Each number is 200 + 30 x the weight over the matrix's rms, rounded and kept within 0 to 999. Layers, rows and columns count from 0.

# layer 2 attention query, 512x512, rms 0.0418, rows 366-383, columns 64-127
232,184,163,230,186,181,259,195,209,176,205,172,218,163,224,169,182,215,191,230,195,223,250,185,220,152,199,195,142,237,229,221,168,149,243,225,219,197,189,171,214,180,191,210,196,209,183,180,196,192,227,266,156,199,215,206,222,195,221,188,217,195,142,242
213,159,106,191,136,194,148,247,199,238,258,247,245,221,183,206,264,155,205,152,191,171,213,205,210,176,174,218,158,247,222,212,165,193,169,228,189,183,208,232,167,189,240,180,229,202,148,221,202,197,214,189,163,190,245,170,186,241,225,250,166,221,208,181
232,235,226,225,236,193,242,305,263,173,214,200,237,195,262,180,179,170,206,153,197,209,276,139,160,172,193,200,214,156,227,205,211,178,203,241,200,198,196,211,177,212,214,154,271,189,240,167,164,213,257,182,195,155,197,193,213,208,240,229,156,196,176,174
225,215,267,194,136,241,219,214,219,186,210,190,187,159,226,229,187,238,164,224,218,176,155,191,221,251,214,259,143,265,213,225,229,249,226,176,145,259,248,191,209,225,238,181,186,169,242,87,192,186,207,218,188,229,262,210,241,203,210,226,207,187,197,229
157,209,239,197,212,198,193,154,153,204,235,200,178,211,166,189,197,249,159,205,217,221,207,202,222,225,192,193,224,223,176,169,203,163,185,168,249,216,203,179,213,235,221,230,214,231,199,187,212,201,207,159,243,200,153,161,172,229,166,159,195,225,146,175
227,209,185,186,91,162,172,175,202,170,184,239,208,206,213,227,148,232,212,186,187,166,138,207,177,189,156,215,164,246,249,238,215,228,211,210,179,195,174,209,208,226,191,192,214,224,216,224,141,211,191,203,154,113,187,206,219,141,181,215,185,205,228,195
187,212,228,230,142,206,239,209,234,193,200,223,183,174,166,164,201,219,252,187,228,149,129,229,193,175,215,229,164,184,214,255,186,210,231,175,166,165,173,137,194,208,205,174,230,166,172,117,159,158,152,237,252,226,205,209,201,153,183,217,226,200,148,210
227,233,233,167,197,181,237,222,245,216,205,200,142,188,160,242,197,215,212,188,182,213,226,135,169,211,200,211,140,199,178,228,215,208,217,183,188,166,195,201,229,215,223,251,105,165,225,216,192,155,192,227,180,187,225,220,219,155,223,218,192,132,167,205
209,239,180,174,226,196,255,199,208,232,161,220,223,178,178,221,241,208,202,164,161,163,201,139,159,211,156,261,189,197,209,171,169,149,185,202,195,239,180,223,195,183,203,256,210,211,156,213,185,182,204,215,215,274,148,195,225,193,158,256,270,240,205,235
224,204,179,180,159,147,191,169,232,198,246,214,217,188,157,185,172,204,229,244,211,150,202,191,151,164,233,119,175,141,174,206,227,172,242,206,224,226,220,166,218,211,241,205,256,180,203,211,227,213,210,221,238,208,145,240,257,201,191,190,222,161,219,165
244,183,161,180,152,266,93,195,139,214,181,174,250,241,198,218,175,189,147,210,199,147,221,219,202,233,162,203,163,244,243,211,207,151,194,192,186,220,244,208,199,207,238,204,164,199,251,186,215,222,186,182,194,242,170,174,187,255,188,163,176,209,283,257
145,196,218,210,164,169,184,172,220,195,155,227,206,159,187,246,228,240,258,242,204,202,197,241,207,229,208,194,200,189,219,205,158,243,214,211,165,194,220,167,178,157,236,118,197,232,170,245,194,238,210,214,171,175,216,181,182,153,176,224,198,183,232,217
139,207,204,163,201,155,199,206,168,213,151,194,136,212,225,221,232,300,139,184,190,214,210,249,154,157,209,143,226,216,191,212,168,216,201,175,251,200,211,240,135,137,229,192,301,212,239,220,248,249,173,189,230,162,196,145,268,183,161,191,217,231,250,205
141,194,215,208,255,140,247,200,224,207,230,188,168,135,234,175,254,202,235,206,199,267,206,172,245,197,215,168,227,194,203,221,173,222,201,212,193,212,211,197,221,169,169,220,202,212,168,157,235,184,218,192,301,210,173,198,193,215,195,201,210,214,240,125
235,233,213,173,224,192,148,202,156,240,219,211,211,251,157,181,209,258,163,189,151,185,238,212,191,209,211,144,172,175,221,189,203,162,188,198,204,177,192,243,232,204,216,168,179,244,199,264,216,186,220,197,232,192,161,167,203,185,226,188,199,220,183,166
175,156,179,240,250,162,197,157,193,238,207,207,198,223,150,251,240,197,162,209,183,254,159,269,207,234,179,193,213,202,211,203,178,241,165,164,219,186,237,205,213,264,212,182,213,226,246,232,215,187,201,181,274,233,169,201,224,211,150,197,227,241,160,234
207,244,192,176,224,203,218,207,161,194,232,166,233,217,158,181,220,195,182,190,207,137,144,223,224,208,225,252,186,157,165,127,173,155,205,204,195,191,125,233,180,269,116,255,253,217,231,179,236,169,229,130,173,234,154,149,144,174,203,192,183,233,192,237
314,229,178,216,208,211,248,239,212,254,188,209,236,216,173,144,285,161,133,188,238,219,256,195,168,247,202,242,199,177,169,202,179,111,154,151,197,166,202,171,177,183,197,238,185,190,197,195,231,114,208,186,291,223,196,247,197,184,179,266,195,207,189,242
# layer 2 attention key, 512x512, rms 0.0409, rows 366-383, columns 64-127
193,249,223,233,237,183,201,151,181,194,137,185,227,219,197,196,183,175,234,206,204,177,222,218,206,253,172,192,178,221,169,216,221,167,194,187,237,235,158,183,228,187,196,171,195,216,205,261,159,186,214,225,163,150,236,131,192,211,220,225,256,203,240,187
177,173,166,125,156,183,158,181,201,271,162,224,177,158,182,180,291,126,171,188,217,179,218,177,182,177,160,243,200,268,193,233,213,183,198,192,249,226,168,200,189,178,171,135,181,261,177,228,201,241,206,235,224,217,155,181,178,217,191,225,196,180,234,171
215,201,206,130,199,220,160,224,259,199,249,139,197,177,163,202,189,214,202,201,196,217,184,204,198,149,245,158,129,171,224,190,173,240,195,203,174,207,266,237,173,197,209,189,165,189,220,249,244,225,192,232,202,217,206,244,201,199,232,217,247,220,222,183
248,236,209,208,188,306,220,186,212,174,219,223,219,175,229,204,226,176,245,227,193,153,118,246,248,164,151,205,247,172,257,225,227,220,235,199,196,248,241,179,207,200,158,225,197,252,183,223,212,179,217,189,138,204,149,199,182,219,235,232,249,218,149,286
221,215,194,257,217,178,251,226,221,173,205,166,226,224,164,210,149,230,144,159,208,201,237,212,160,218,169,155,143,203,160,174,162,162,203,227,206,140,161,115,225,192,228,184,187,171,147,172,229,148,198,240,182,164,186,208,224,200,192,202,216,249,210,250
170,180,158,160,208,194,143,206,249,218,213,191,218,167,187,246,245,195,225,164,234,134,192,207,215,215,205,227,240,178,237,212,184,169,226,259,240,191,189,197,124,190,171,176,180,195,230,205,258,121,213,163,163,218,217,228,199,179,229,177,228,212,189,199
169,210,195,212,176,208,222,243,225,170,176,189,220,282,212,217,200,224,163,219,231,199,161,175,197,203,222,191,181,194,235,193,263,208,141,133,196,202,156,176,211,205,219,208,191,125,200,189,180,156,202,194,187,209,177,169,167,173,137,216,258,224,133,165
188,207,181,205,175,213,236,219,227,187,176,181,210,160,221,279,147,241,188,245,210,211,208,170,171,212,138,148,137,156,194,237,220,191,160,193,199,209,192,218,284,151,255,208,158,168,167,183,186,218,203,144,171,227,225,184,189,180,205,226,201,133,201,171
176,195,173,163,187,213,177,161,189,247,152,171,215,180,199,219,165,221,206,210,244,210,224,168,252,213,153,163,153,190,237,170,221,205,173,139,180,240,256,202,196,225,233,258,218,177,212,201,169,213,223,196,136,202,161,180,206,181,180,242,170,213,175,204
211,208,209,170,226,167,219,222,176,151,224,171,241,184,165,211,140,244,196,220,154,148,145,193,144,168,158,191,153,201,194,261,186,198,208,151,207,211,197,154,243,198,201,205,166,207,149,201,215,255,220,205,160,127,186,230,209,212,204,225,229,174,187,186
224,198,169,141,205,261,217,152,154,223,171,199,171,223,184,191,221,193,241,180,225,157,199,183,233,236,209,268,209,217,189,211,176,188,240,193,174,231,221,257,200,185,217,220,230,232,225,253,160,217,236,174,74,182,200,230,202,212,209,111,175,222,211,212
246,223,214,165,180,217,114,171,170,200,193,247,258,197,200,256,198,193,188,190,149,168,202,212,194,151,212,224,222,258,185,198,257,255,149,158,255,202,198,209,229,165,134,207,195,240,219,213,228,193,181,191,265,194,125,204,168,179,163,174,201,202,163,198
189,190,197,208,148,177,184,198,239,237,198,183,206,184,192,183,246,241,134,169,209,169,193,217,181,189,209,209,258,224,183,170,179,209,239,192,280,190,240,207,162,212,182,169,223,171,172,174,251,200,181,272,203,186,137,245,248,222,151,171,192,164,225,232
185,211,204,261,238,189,245,205,209,239,208,193,180,179,208,224,189,204,230,269,160,278,237,198,163,166,224,204,207,238,220,242,198,171,188,140,228,194,168,141,206,173,225,188,210,154,255,192,226,199,229,234,265,224,226,198,208,169,166,221,185,210,237,250
184,193,226,175,195,217,199,200,206,244,197,247,173,274,185,178,221,188,206,169,181,193,174,207,180,227,198,218,188,183,84,172,183,208,219,204,170,201,177,227,172,202,186,206,272,212,180,212,211,173,188,179,187,192,187,220,172,179,268,204,180,235,274,161
189,119,203,205,202,176,224,187,201,162,175,229,148,183,207,243,159,189,158,256,220,247,178,229,195,185,194,212,214,196,236,176,183,214,104,193,234,184,160,146,222,201,219,186,212,188,247,203,190,155,216,227,197,221,126,183,203,191,191,180,177,211,213,195
186,192,212,203,223,229,215,194,212,221,207,197,213,226,123,207,167,189,205,169,220,208,187,204,214,230,204,249,189,204,180,117,181,198,242,196,132,155,168,215,228,284,235,234,146,237,186,193,139,171,141,219,197,216,199,183,209,194,196,233,218,207,192,194
192,198,198,260,208,175,232,213,230,181,164,192,207,219,223,185,123,165,149,221,249,251,229,156,220,221,214,197,157,182,194,265,226,192,215,193,200,217,194,124,151,161,217,191,189,148,248,168,151,239,204,242,272,211,181,208,185,207,207,178,198,184,161,135
# layer 2 attention value, 512x512, rms 0.034, rows 256-292, columns 64-127
211,197,152,199,253,182,152,170,209,139,188,222,228,208,221,141,198,297,189,261,177,209,164,285,259,168,135,197,202,209,192,200,139,257,244,176,160,191,241,207,134,176,190,188,182,231,150,214,220,224,190,202,143,225,119,249,173,197,210,211,235,205,244,190
210,224,208,199,208,185,235,127,150,208,207,197,235,257,176,217,182,234,204,202,154,261,167,237,222,139,170,221,193,171,190,159,222,222,233,170,186,204,163,183,221,216,231,222,166,189,246,222,193,204,208,182,200,234,245,205,244,147,226,206,255,197,223,153
202,233,191,199,165,229,196,250,164,235,183,206,170,206,185,203,220,159,160,175,199,239,179,271,197,128,260,245,204,192,247,229,253,138,202,200,223,133,182,190,172,173,238,216,169,197,214,178,193,195,183,210,172,337,188,172,232,217,270,235,190,222,197,227
205,152,231,204,173,243,221,184,163,212,243,166,203,230,164,215,180,125,233,235,118,173,168,163,224,176,171,150,180,259,213,175,215,165,158,174,235,255,212,199,266,215,241,134,171,212,198,201,142,203,216,180,161,251,204,208,245,172,216,148,193,197,183,209
212,216,241,184,176,188,207,272,218,213,145,200,218,208,183,194,217,163,155,230,202,224,211,155,175,201,200,194,209,177,165,145,215,208,117,184,224,177,180,172,211,205,258,196,213,185,229,133,194,194,174,219,138,207,150,215,226,176,179,157,214,182,238,226
202,188,139,216,144,151,222,202,169,258,237,233,205,235,162,204,215,165,200,186,190,229,177,157,221,269,180,197,157,237,191,160,219,174,237,208,192,214,195,268,193,142,131,160,210,222,250,212,205,185,206,146,163,266,176,245,251,190,271,161,199,185,203,230
220,249,232,218,198,156,226,201,231,223,152,166,161,187,186,178,184,181,214,246,196,157,170,205,219,154,168,207,224,186,222,249,182,221,203,186,218,215,202,191,144,256,168,208,251,183,224,219,164,181,154,216,214,200,154,204,182,263,203,200,179,219,198,210
150,224,213,234,168,201,198,264,211,196,249,191,178,224,146,173,210,230,139,178,204,211,207,195,207,202,226,269,254,212,185,197,257,205,169,189,206,220,200,303,192,195,179,257,193,172,216,245,250,222,223,247,199,166,210,228,196,181,159,136,168,207,182,157
224,228,184,186,185,205,245,154,249,193,180,227,243,178,142,202,152,130,225,181,210,342,189,173,161,204,206,179,210,254,204,214,228,189,156,196,179,171,232,254,210,191,165,203,225,200,242,212,248,213,205,245,277,190,155,168,260,180,252,178,183,196,197,198
181,281,205,204,224,202,214,165,205,185,175,184,190,232,206,189,219,258,224,220,168,139,207,249,177,163,173,194,274,215,137,218,196,244,188,214,200,229,179,178,167,150,187,172,255,223,248,242,258,214,175,194,293,220,201,173,195,220,216,219,252,209,237,142
183,259,249,194,251,180,203,188,211,198,184,246,196,180,139,190,180,208,201,173,144,182,199,232,216,192,190,215,193,128,221,193,222,210,165,200,192,183,194,213,255,189,191,177,191,179,183,185,246,167,203,179,156,164,210,225,225,187,226,222,232,188,233,166
137,239,195,186,247,178,279,243,203,188,195,188,212,155,208,275,180,197,184,233,187,244,246,179,229,145,144,174,226,190,155,248,238,219,156,207,227,165,189,220,224,177,203,163,199,194,171,128,168,209,259,169,183,171,268,182,272,235,234,234,170,211,168,230
228,127,174,195,170,198,190,222,190,215,196,179,250,166,200,205,240,197,178,164,190,147,191,142,223,210,214,209,179,179,158,176,199,195,185,166,237,178,182,247,151,161,259,179,235,196,229,148,238,207,225,218,219,210,152,189,200,197,191,222,221,213,197,227
210,208,190,189,186,205,252,283,202,206,159,137,238,199,220,210,215,227,142,143,235,170,221,209,209,274,277,190,150,222,211,159,198,153,192,168,205,223,253,202,233,212,204,187,210,219,148,154,183,222,202,225,153,185,284,216,195,125,175,240,244,144,211,217
172,229,178,197,228,191,202,226,222,178,166,108,158,180,184,149,166,257,234,242,271,225,212,177,217,217,177,195,172,212,185,212,249,180,208,197,175,233,205,227,193,156,180,216,259,207,230,201,227,230,209,190,179,233,207,180,213,162,207,223,202,210,196,260
164,232,171,217,199,150,217,165,221,228,204,210,168,180,188,190,183,269,165,207,237,215,199,155,150,175,259,134,244,153,178,209,198,159,222,193,212,207,169,246,182,199,182,216,222,195,181,180,211,192,209,208,190,148,203,249,147,190,211,182,237,192,127,227
245,219,209,177,155,240,207,230,176,206,216,212,184,135,229,225,266,274,221,174,166,179,193,226,188,246,225,167,196,169,177,137,211,178,192,170,194,243,200,191,223,238,168,203,193,232,216,157,202,204,199,182,158,215,194,193,236,195,129,229,183,249,231,240
186,250,170,223,227,232,170,192,182,187,176,181,240,185,226,246,138,243,134,189,168,262,179,203,212,185,207,207,183,162,219,184,205,197,200,220,250,155,174,180,157,221,229,180,196,162,144,208,169,173,213,192,169,191,208,203,248,152,292,202,181,271,174,281
256,179,209,190,148,198,199,219,220,182,227,159,180,244,187,209,200,264,201,212,207,181,177,189,229,243,241,220,224,185,198,158,181,156,250,170,133,200,215,170,246,177,161,239,258,234,194,203,197,182,214,124,238,300,246,170,245,132,192,142,189,212,218,184
230,239,260,193,153,221,237,179,167,242,242,247,226,188,225,301,132,157,232,176,191,172,186,126,229,178,222,238,241,223,190,198,195,220,211,222,197,196,144,162,199,237,167,193,189,210,227,271,191,199,184,208,241,238,137,205,160,225,203,202,150,192,196,200
234,216,216,200,250,160,222,175,214,192,206,183,213,195,216,216,194,230,221,226,273,185,225,163,197,159,250,163,209,162,213,207,178,185,191,205,180,164,164,203,230,218,206,243,171,194,227,211,194,227,185,198,202,181,194,242,154,164,119,210,176,226,191,163
149,209,135,184,196,227,151,203,215,175,204,158,123,143,218,123,183,207,273,240,208,182,170,214,216,151,164,169,205,200,187,244,169,182,151,210,162,249,265,142,214,278,202,180,233,182,288,183,167,215,178,257,155,140,146,231,200,227,234,125,218,203,214,239
250,198,222,215,201,210,161,210,178,185,218,221,203,183,260,199,170,227,211,238,208,249,229,146,212,206,149,168,155,157,206,149,174,235,140,212,192,200,193,209,179,222,177,183,197,226,188,214,178,204,213,223,189,194,193,191,196,182,212,172,171,180,251,201
218,233,144,216,222,132,206,127,176,202,244,186,182,256,200,169,218,173,198,146,137,208,164,177,179,207,229,191,217,209,213,185,205,193,212,211,203,190,230,210,176,180,197,250,202,246,180,174,192,160,222,216,150,190,216,177,180,211,258,247,166,227,231,234
193,204,143,193,194,170,245,209,246,200,188,209,167,241,162,237,222,198,193,191,139,226,166,183,167,207,242,152,220,183,158,234,233,195,216,235,245,210,218,190,199,190,213,208,206,171,195,134,239,204,206,201,241,176,195,201,259,241,236,149,215,197,194,218
131,241,226,206,230,251,197,150,209,211,161,206,228,151,159,159,228,236,203,175,177,210,231,272,195,195,181,244,234,240,201,215,235,194,183,202,204,175,214,230,242,190,158,170,188,151,224,234,212,198,234,219,169,218,153,191,135,151,209,204,227,237,170,303
171,144,178,174,197,204,229,258,181,207,155,207,160,240,203,163,237,183,224,197,206,194,172,171,153,205,219,139,204,243,262,209,223,157,222,186,119,137,197,184,224,249,130,215,171,185,191,185,190,194,227,205,203,267,233,257,165,214,245,173,211,254,209,224
202,161,197,197,289,234,147,212,225,187,187,195,179,221,191,229,175,155,197,231,242,200,206,202,227,213,215,164,153,161,185,189,207,147,172,213,203,203,230,216,134,264,195,144,221,186,187,198,176,205,226,207,207,232,142,182,197,247,237,165,194,166,202,213
186,200,158,194,133,216,139,137,204,224,192,194,209,179,205,157,251,163,154,186,201,206,208,182,228,182,185,193,203,211,197,195,230,235,189,169,200,232,179,185,226,250,204,164,188,207,231,209,187,194,198,181,161,274,192,209,151,276,195,107,177,154,163,168
271,169,164,200,196,219,217,140,180,168,177,159,201,211,218,175,183,157,194,190,154,162,200,193,163,218,221,155,207,189,213,215,230,260,201,178,264,193,210,185,164,234,135,227,160,184,189,194,194,196,203,187,164,221,240,209,211,206,209,198,197,240,204,167
181,178,181,224,161,227,172,196,233,201,232,234,198,258,250,92,155,239,210,153,178,209,172,209,231,171,238,152,121,230,203,186,146,230,194,184,220,267,202,227,166,200,191,186,210,183,215,252,231,219,225,224,185,111,211,213,143,181,142,177,202,142,170,227
235,182,193,219,196,223,159,189,218,167,191,260,256,191,223,198,165,116,203,227,220,230,287,239,185,282,273,195,211,197,206,179,157,195,226,212,210,204,201,152,155,198,237,227,207,185,195,225,209,175,248,235,210,150,244,214,222,216,223,272,205,261,186,151
244,222,183,191,221,132,278,210,228,187,162,237,254,207,226,200,152,123,186,253,260,171,155,210,226,215,208,232,186,195,224,131,180,153,272,209,203,176,210,144,227,218,128,189,193,229,204,254,243,196,187,193,182,227,189,173,156,146,254,146,172,210,169,196
231,245,227,188,183,261,170,184,189,194,211,209,230,211,194,209,195,143,217,171,213,175,205,195,225,227,214,230,184,196,200,218,208,244,196,187,220,200,210,213,197,159,207,237,180,183,139,220,177,188,227,135,273,182,156,260,223,252,178,214,237,191,189,188
215,259,192,221,134,204,239,186,198,235,203,208,132,207,167,245,209,219,184,211,226,198,193,223,163,175,165,202,274,141,159,235,193,172,160,205,205,202,186,91,275,221,242,225,166,144,173,172,171,195,184,186,222,196,236,281,175,147,180,153,196,196,150,211
227,153,184,209,243,201,182,245,190,179,186,258,204,256,164,197,229,157,201,134,182,232,269,202,165,187,220,167,194,219,174,193,196,231,221,214,221,231,182,145,205,235,261,224,157,167,238,172,206,213,225,214,163,230,188,164,220,198,264,234,210,182,242,175
192,207,203,221,202,193,206,206,186,224,245,173,224,178,230,187,163,204,178,167,169,183,186,188,236,187,257,210,212,209,209,202,231,234,172,186,199,218,227,184,193,205,185,221,192,209,177,216,223,180,197,205,204,177,179,184,193,170,146,228,233,215,176,173
# layer 2 attention output (transposed), 512x512, rms 0.0329, rows 256-291, columns 64-127
260,180,236,222,212,197,211,206,192,150,251,212,199,224,245,211,154,233,187,266,175,225,196,195,213,174,218,228,178,148,194,178,163,201,144,194,181,257,223,147,211,205,207,202,264,221,167,137,146,173,182,177,171,203,207,217,170,202,213,215,259,232,207,195
205,172,187,200,261,182,216,164,218,202,252,211,132,215,244,200,209,173,150,209,210,235,212,222,233,177,185,204,196,243,266,183,169,217,202,226,171,223,132,208,199,203,216,186,288,214,184,250,239,177,216,135,130,229,202,208,209,189,232,157,221,167,199,158
219,207,171,187,196,187,213,184,216,189,221,195,207,191,160,207,252,181,154,204,207,199,204,259,179,215,215,260,200,177,201,198,220,154,183,163,205,181,222,158,201,207,214,235,246,216,229,162,348,252,230,176,177,242,237,140,231,212,246,187,203,211,207,180
201,193,180,199,157,201,226,208,269,164,194,188,226,280,179,202,205,175,196,205,189,164,211,177,165,201,183,200,196,194,256,167,218,144,180,193,164,231,222,174,216,180,203,164,221,173,186,194,163,129,238,235,221,180,170,201,228,193,226,170,178,212,180,238
217,183,170,231,166,189,230,219,205,214,131,209,193,231,174,150,219,204,164,205,203,203,157,170,194,209,227,94,182,248,218,222,161,193,174,112,222,144,153,194,214,165,228,212,181,215,153,183,177,202,129,226,154,184,144,204,231,229,200,180,205,145,317,157
195,198,190,184,184,144,213,191,183,195,223,213,201,203,173,180,202,207,238,129,200,196,169,213,176,212,169,190,208,201,174,140,178,135,275,181,169,219,198,257,209,128,126,132,201,198,273,189,136,176,192,204,223,227,190,225,194,169,181,171,177,180,188,214
219,248,193,205,208,178,210,216,235,164,181,164,131,182,184,229,111,208,286,216,205,190,192,157,166,212,220,289,205,211,224,213,208,226,211,109,207,194,183,235,177,186,166,219,167,178,161,259,261,161,193,260,221,182,152,205,187,176,190,187,227,195,233,215
155,191,194,240,193,206,195,174,208,255,275,215,187,209,180,130,180,193,206,276,162,212,229,188,171,201,197,233,209,195,214,184,228,179,160,242,201,224,171,235,193,197,192,288,238,165,204,179,256,206,188,196,161,226,227,219,250,186,206,117,220,194,188,231
224,274,175,158,239,227,227,160,223,221,234,194,216,192,170,190,161,175,210,237,203,268,215,161,176,229,201,191,239,242,233,193,177,211,155,142,178,195,221,180,187,192,234,239,198,179,162,268,166,250,205,222,202,218,214,152,216,240,219,205,215,218,163,149
157,226,234,199,217,204,233,177,217,183,224,175,193,186,189,225,211,244,220,262,148,177,173,242,184,213,229,189,158,200,225,179,217,239,166,261,156,250,152,166,184,172,248,242,183,272,186,214,211,177,169,199,251,222,186,162,185,202,248,207,238,189,214,229
220,182,172,219,168,164,205,173,213,153,205,230,187,255,170,175,136,164,213,171,163,193,221,186,178,177,149,195,159,188,250,218,207,245,240,225,186,169,166,221,231,222,170,152,204,221,228,168,224,155,203,173,99,206,173,200,240,164,241,185,216,216,208,246
183,238,207,142,204,213,209,198,221,208,191,235,157,146,231,197,207,240,299,272,198,212,237,205,141,191,169,225,181,188,236,227,210,202,183,237,212,158,162,169,162,185,183,150,167,226,237,197,178,191,208,143,256,200,224,161,169,209,208,194,178,213,251,197
172,180,188,238,139,229,195,238,210,206,176,173,240,227,193,239,317,193,217,205,188,149,236,183,220,200,191,244,125,193,210,172,201,205,246,235,236,192,207,213,200,186,205,182,253,204,201,220,241,172,282,154,155,216,229,202,217,207,216,202,208,204,218,243
119,250,202,248,182,211,180,250,130,227,128,195,215,218,275,139,215,194,180,179,254,208,217,248,138,221,237,158,257,256,184,207,209,138,116,180,229,225,235,222,198,258,169,146,216,165,197,221,179,201,177,186,204,198,187,215,182,178,232,161,259,187,180,253
120,243,149,173,167,202,211,203,218,240,176,163,194,265,137,98,215,200,152,244,200,187,213,174,209,235,183,151,166,198,194,156,232,140,262,223,220,174,215,193,213,154,175,160,226,151,197,189,260,227,180,199,190,204,288,196,227,204,227,202,252,212,241,198
174,200,240,214,187,229,215,183,244,174,163,184,194,174,168,250,211,211,206,219,235,201,188,244,159,228,214,136,97,192,150,241,143,177,189,159,189,186,187,230,214,188,201,212,193,216,219,174,219,220,260,211,165,223,180,203,167,144,158,193,282,217,255,171
159,212,243,206,221,248,192,167,174,220,184,200,176,208,129,232,247,201,217,136,219,171,194,187,190,198,194,155,194,215,229,252,187,203,210,187,194,200,160,149,211,268,159,162,194,190,177,214,122,182,134,184,199,230,197,183,209,214,177,161,190,227,280,223
190,184,236,237,192,239,197,206,178,189,204,191,251,187,168,223,204,195,233,193,153,243,232,205,202,235,225,195,225,201,243,218,218,191,202,233,258,157,122,204,146,190,198,178,217,222,205,208,152,192,177,120,171,145,167,211,220,232,220,157,163,236,206,204
218,193,214,216,198,120,212,161,182,198,158,213,198,189,186,198,153,181,166,116,192,191,183,194,218,223,174,243,210,219,185,179,220,130,224,203,177,169,229,198,211,158,140,226,159,192,180,205,236,198,220,193,243,221,239,218,175,232,228,196,194,197,180,182
258,195,201,205,203,218,193,181,170,226,240,180,223,179,247,271,204,195,197,204,210,204,196,166,175,228,254,222,232,178,184,209,168,216,183,260,153,203,116,209,156,227,173,252,195,223,223,221,227,179,200,187,190,211,183,165,167,231,138,227,212,190,164,172
137,197,187,224,236,123,209,119,281,146,183,193,274,194,228,220,170,211,174,181,210,234,207,215,139,122,243,138,189,174,179,242,228,197,184,276,176,213,200,165,218,179,285,217,163,188,248,196,169,212,251,209,202,232,152,189,240,228,210,190,193,185,210,221
193,192,119,219,171,230,182,199,244,190,224,141,164,176,203,206,199,156,246,207,190,200,205,189,214,166,177,214,151,138,178,192,204,219,141,230,209,214,234,128,190,281,222,207,200,145,211,211,209,223,131,235,181,221,241,182,193,242,206,195,154,180,217,173
276,170,193,215,218,168,187,212,170,183,177,250,214,149,200,204,152,241,198,213,181,189,136,197,186,193,199,171,215,156,213,219,198,278,185,262,206,192,175,180,150,158,160,151,190,194,244,182,190,260,209,207,249,219,246,187,267,111,205,198,113,171,218,248
208,184,182,271,202,225,209,190,170,163,211,233,216,257,174,215,188,200,258,121,213,183,207,196,177,223,183,187,227,182,264,182,145,233,221,165,186,219,179,204,214,198,204,249,241,201,187,219,99,153,185,218,190,159,238,210,186,217,223,228,198,208,161,221
198,203,178,171,197,184,183,172,230,191,216,210,197,230,179,253,187,212,220,263,215,165,178,201,158,209,208,192,202,208,218,257,213,219,217,221,228,191,179,183,196,209,146,252,223,199,219,162,204,199,128,174,213,158,242,200,239,216,183,190,186,242,260,201
177,219,153,217,228,221,187,194,225,224,143,195,160,167,200,137,204,212,209,209,201,211,204,223,200,182,223,219,217,198,249,237,193,154,239,142,98,172,229,207,186,185,225,186,238,235,210,105,258,167,193,172,197,189,201,192,125,199,241,254,280,198,217,240
150,194,185,188,203,117,172,221,207,191,172,201,171,252,163,198,206,182,174,172,199,216,196,175,215,178,223,160,190,226,216,169,240,201,193,147,198,182,239,195,204,227,166,182,178,207,223,224,131,258,195,156,188,205,256,218,206,164,258,208,211,165,205,255
238,191,160,207,176,196,179,263,141,176,172,214,149,232,215,277,197,178,188,227,224,161,189,176,192,180,206,198,125,180,156,142,173,130,228,210,205,196,222,239,220,204,136,155,272,262,200,192,129,222,202,166,243,225,223,152,249,178,188,215,181,205,212,188
195,179,192,208,148,204,195,219,233,225,207,195,201,216,231,186,255,210,205,212,214,216,198,196,196,193,245,174,203,187,136,180,162,174,172,235,248,272,196,194,234,182,186,185,217,243,194,261,209,226,210,207,191,235,211,222,225,228,205,204,267,141,171,159
179,168,207,217,220,189,234,169,202,139,214,169,191,215,260,165,179,243,196,237,132,131,205,216,184,213,168,180,199,164,212,186,186,223,243,216,240,153,272,179,203,230,178,142,209,191,151,233,163,141,185,238,214,197,172,194,182,240,193,252,179,255,189,148
211,152,199,203,194,268,214,228,205,277,192,221,194,185,205,177,177,182,192,233,218,216,188,210,235,160,229,156,218,176,224,168,184,197,174,132,230,233,202,142,241,196,184,229,205,214,181,194,176,176,184,214,140,181,234,214,164,216,191,171,133,194,211,206
174,198,230,166,231,248,249,186,193,152,215,219,274,168,226,189,221,204,219,184,252,225,231,151,227,205,178,192,222,182,197,182,177,223,211,226,214,178,201,198,228,192,222,231,171,192,228,205,227,199,196,165,189,182,198,173,222,211,154,207,187,263,227,213
271,189,196,174,192,179,256,212,216,170,179,197,247,188,195,222,189,179,132,182,240,220,193,180,157,190,196,236,172,225,243,197,216,185,206,248,174,187,227,219,223,209,137,184,196,203,232,210,187,237,218,149,219,179,202,215,183,121,202,161,205,194,171,198
196,220,205,167,224,205,189,191,174,215,210,186,174,254,198,130,151,162,160,269,183,155,164,183,232,153,144,176,144,175,203,187,232,252,209,169,287,207,249,184,154,190,196,200,214,269,188,254,197,172,210,214,197,215,214,248,190,268,126,207,238,213,235,158
193,207,169,163,179,215,190,195,219,212,236,221,132,189,213,182,176,188,207,251,158,191,195,214,265,223,142,162,273,229,209,236,204,178,112,212,182,238,226,203,236,207,225,202,184,164,176,220,212,271,159,218,198,179,225,211,181,213,195,205,247,189,182,209
264,229,131,196,181,178,155,228,204,215,216,209,148,242,200,184,178,161,247,221,156,239,225,185,177,239,166,157,194,237,212,191,263,212,218,183,176,189,191,206,243,213,260,243,208,230,241,185,173,187,195,215,231,199,143,117,179,194,249,240,186,196,182,221